config = dict(
    n_layer=16,
    d_model=64,
    n_head=2,
    n_kv_head=2,
    head_dim=32,
    d_mlp=256,
    vocab_size=4096,
    activation='swiglu',
    norm='rmsnorm',
    norm_place='pre',
    norm_eps=1e-05,
    positions='rope',
    rope_base=10000.0,
    rope_fraction=1.0,
    qk_norm=False,
    attn_scale=0.177,
    bias='all',
    tie_embeddings=False,
    parallel_block=False,
    init='trunc',
    init_std_qkv=0.0651,
    init_std_o=0.0,
    init_std_up=0.0651,
    init_std_down=0.0,
    optimizer='soap_variant',
    lr=0.00456,
    lr_mult_qkv=0.4,
    lr_mult_up=0.797,
    beta1=0.95,
    beta2=0.95,
    lr_head=0.00687,
    grad_clip=1.0,
    warmup_steps=200,
    schedule='wsd',
    decay_fraction=0.36,
    decay_shape='linear',
    final_lr_fraction=0.0,
    batch_tokens=[8192, 16384, 32768],
    seq_len=384,
    doc_mask=True,
    train_tokens=104200000,
    steps=5916,
    dataset='wikipedia_en',
)
Each number is 128 + 24 x the weight over its row's rms, rounded and kept within 0 to 255. Layers, rows and columns count from 0. Numbers have three digits each. The size before them is the row's rms in percent of the matrix's.

# layer 5 attention key, 64x64, rms 0.078, rows 42-63, columns 0-63
096:108067118122102095138106174142150109150071148165125149123151136145098138130131153136118138149130143097182111124122106144074163133122138120095149157117155129142155128152098154131139141121169132
073:157078080085104132138129136082143140122139136103170154157134083109128124169153117111112100132141146129154086102153094134144137154132088128121122146099141127110115119110128098092146168159127146
070:111112141132138071097116132142147106147117105144132128113193105114111129128144136148126152149108075116100128090139143153122153126130098125052157155097110183107141128124136111110126120119129098
079:104164136171135116141119108122139146124101086184120112140178117155113141132122119099116100178142123124153121167148135139151103131094117167081101165134111135142151098153127153137138155138082125
087:131160103111118118118135100113149098136119172167096137106157107117119143110122141119124133113123127138082124171119161120097175157183127122103120160143165112165078125156144104165156124110110142
076:126086124111130070127144207153140149111125101100145156119139081085098150130117135131115144103135167109128103097151113149124120164112106123157153096096143130146124130104100133115138129132162119
078:119103116129108060105086149137162136127134148127115122166130091059119095129142126122098146151126114154159111130103132161101151123080139119121105091124120144122134093111117166142147106130101152
084:111087101121109114057144111143108117130104158143129103183143136132119123127143145151104094144153166170129135113112107141157146160098133148152126112125134139100097107123137167109126096175149094
106:137091127098162075159160126143145099128117193108134161173123117117147120122145144133137128075095143134164103129107121144116159133120105149126157094113142095108117104114160098104136139134090120
082:137127121130162162152100131119145172097167105181150115095165128126116178147113143110131107174137138150121134126102162123164130155162151132080118157114154145086118109148103110131122132149135153
092:121118151152175174189110142120125149135138110125133124172147140116125145112123115125131119173138121148141198177126111128134102155144139148119146133137117155096150120167078129125136158124146170
111:127090109119113094101126136108119086159118123124119174149101135131162080111132161117112141131103142137088090120125116150077174118075078136131150132114130113118125140091149117121147126105107091
091:173114128077119140106153166125109106138130177132147167125140082118128122149141140131127141079082126096127127136106125133135123133103116119107172066137105122137116125088147154104151136138177111
109:122130111123089063127140126159090096146165164103115144119101121155097108094117150140100133136103166092124107131136101147099160127117085116140147104131129139149127165073145116120139096157115121
089:155117162129107083137151099111117098131113060102136134095162123159079157130153132148100123116118186115154128097128113089125143121106157147143138096135135126151146139087153141132152143142138152
086:106170122142132131111099160126138151128156160143155091119085104085110139141120104152155113113140067125082127143150147083187092139145128133151123103139149145110152142119126124150138112090135141
077:106125129118138166145145162131154145101140127152119145148100105090095145099106130129116144149129143119088107167081120135179140121128124146162139109101151100115111143174140169162119104148110186
111:129137126140134158106123090124133126120159119119107141155134161137143143110113120092132139108124139140096128194136153122116094167153126100138070155171112133109154088154088116166105140152110175
088:136097141140130069132113098135142155126125127178129142089142157131151174147142122123171096156132140110129138136092156084135126167150164152089118113123135143134117124148123123174126137113190116
090:097166101140131147058131126145108136164133123139122140122087104149144124127143107107135131112111090146137127108093112149078097133117136109126079147136183153111150133150174116127089118123101104
085:106153079129151096130127134147137141141106125115166142099157142122100142130117085127150137155169129109111134145155127106134093133120117129123101168104116130146129077159120124096089164131171195
089:134111130098127104092142164141127124133123134116098136156090111134126166086097153140131170154121149130178107109132134132109143083106098146111107130166126183129119179114158169153154141146137112
# layer 5 attention query, 64x64, rms 0.0744, rows 43-63, columns 0-63
090:135152159122145125111098163126096138146107152165138119103161111178127128144137123135140100116096124132139136126158122136166139146095178155129124099124145064157116137125095141104156161065134116
074:125111051134135116168131097137124073122102110135124146096120138137120121119119107101131174093144144109127125106134177078142115107116149155169104137098097119125137149095156152124149123124144152
077:159101157098146107139152113185119080107145147156146093151137115142145106148115150130135157119100105149094110094118170125158140082106118074163155137121134112100126114146126155112151136146144121
092:134123129146109100124140162086140133112127159086139134116088097129133141085156124164153159108128184113109143144139138136127115108107159088134131130146104140200155135159104160131155148118098116
079:146117103135139098136114161113104150087114135157123114152175138191123160086117099127137128144163129148114121060117133090104143138128147175093116153164134144158135117096112124113128136118124115
083:142149137149119102165152090156104130130106129146121141119139150163159148150141136080120098150154135134055102104118176118146117118129182124134111120146132127137172100145139079122159123120118151
096:109193150125143153127145110107160131131105087127146176135128145154147137167122118123126114113100073124119079140105146151115118115136167118139090108142147088153141134163093159148124159150138120
095:157147130105129124120122137136101116130075071181160075096114100090118158123125118160116129146140108114115161131099147124175117140165127131143134095107154122128133103140153135110110124123151073
083:149109096088113149122124153123122072120132136105148147145114103125106105104146127162114148092122119114093115094129121118084167108096146131153098069130137087143127166109132136165120133085156119
081:159118109087162114113123140173154131109120149141084137144135098134143174125115112074143128113146096100142141126110120137112146160147079134141119103099115148132116180108184114106139099141158136
091:087134151138113185167113126116116129122112139154163155150131167103144148164116085129152129124142114121127158122138148094169076127110125136080106122088149177126153111128146168135124146120136147
094:135145129153150187124104092110120151105119053094137104137128150149122151109086109108118079155127139072112112146138140168124084139148139106135128162141137117135113140120128132147134119099156136
101:117151114198144120120104080107167172128170140113112111144146139096119127142157109097121112105109093138117163148128157090128118147149135105170120134156117165148132091137100117111107120126114163
090:167113099099132146138132101124165132111103136115119127141151087138138112100125115126150143171150078189136135140140132146111155090145148113111163149109148136117093090136059109112159108124127122
089:133095123144147109168127119136118141106124142123124125116171140118121119104151144110112149143108206108164090171121125129104168127130171165101125132142142101121123146097141128073093114091152115
093:153113099099143118108126120141111148138178140114165142164134138087159122103169118124139142131128128144099101164102117164131131168122136142113112077204128100131133133138111143138095160117146164
105:115113141133126126100165133170095111133139131160110152097110101115101127163120145118138130169094144108121142128114093143126164111086115113128173094101138174170136156116169132162113163133162103
095:143158138108137179159144131154122115152092153101112138105139127118107102107106114140122145109153120139118149124101106154082151145138160127163101125140163087120128142116117204132176104124101103
103:129094163128087086156122115113094174102139121119128159119149162130088141150115159104099129147131166138141134139128125100148122153141109123110145098132143123134101092130124102136178173190119153
094:146085145127175075150109136155120099126133097152141098111139105142142140134138137146111104122154152132169122118121119169118147125077186116145117139126160137126106146094104133103130151169095086
094:135126148095145131134157107087116142140124110141133126124190129086089113165165146097148113121138077101088111120165154109100150126130147099103088149094138142149096124156125124173135126145128133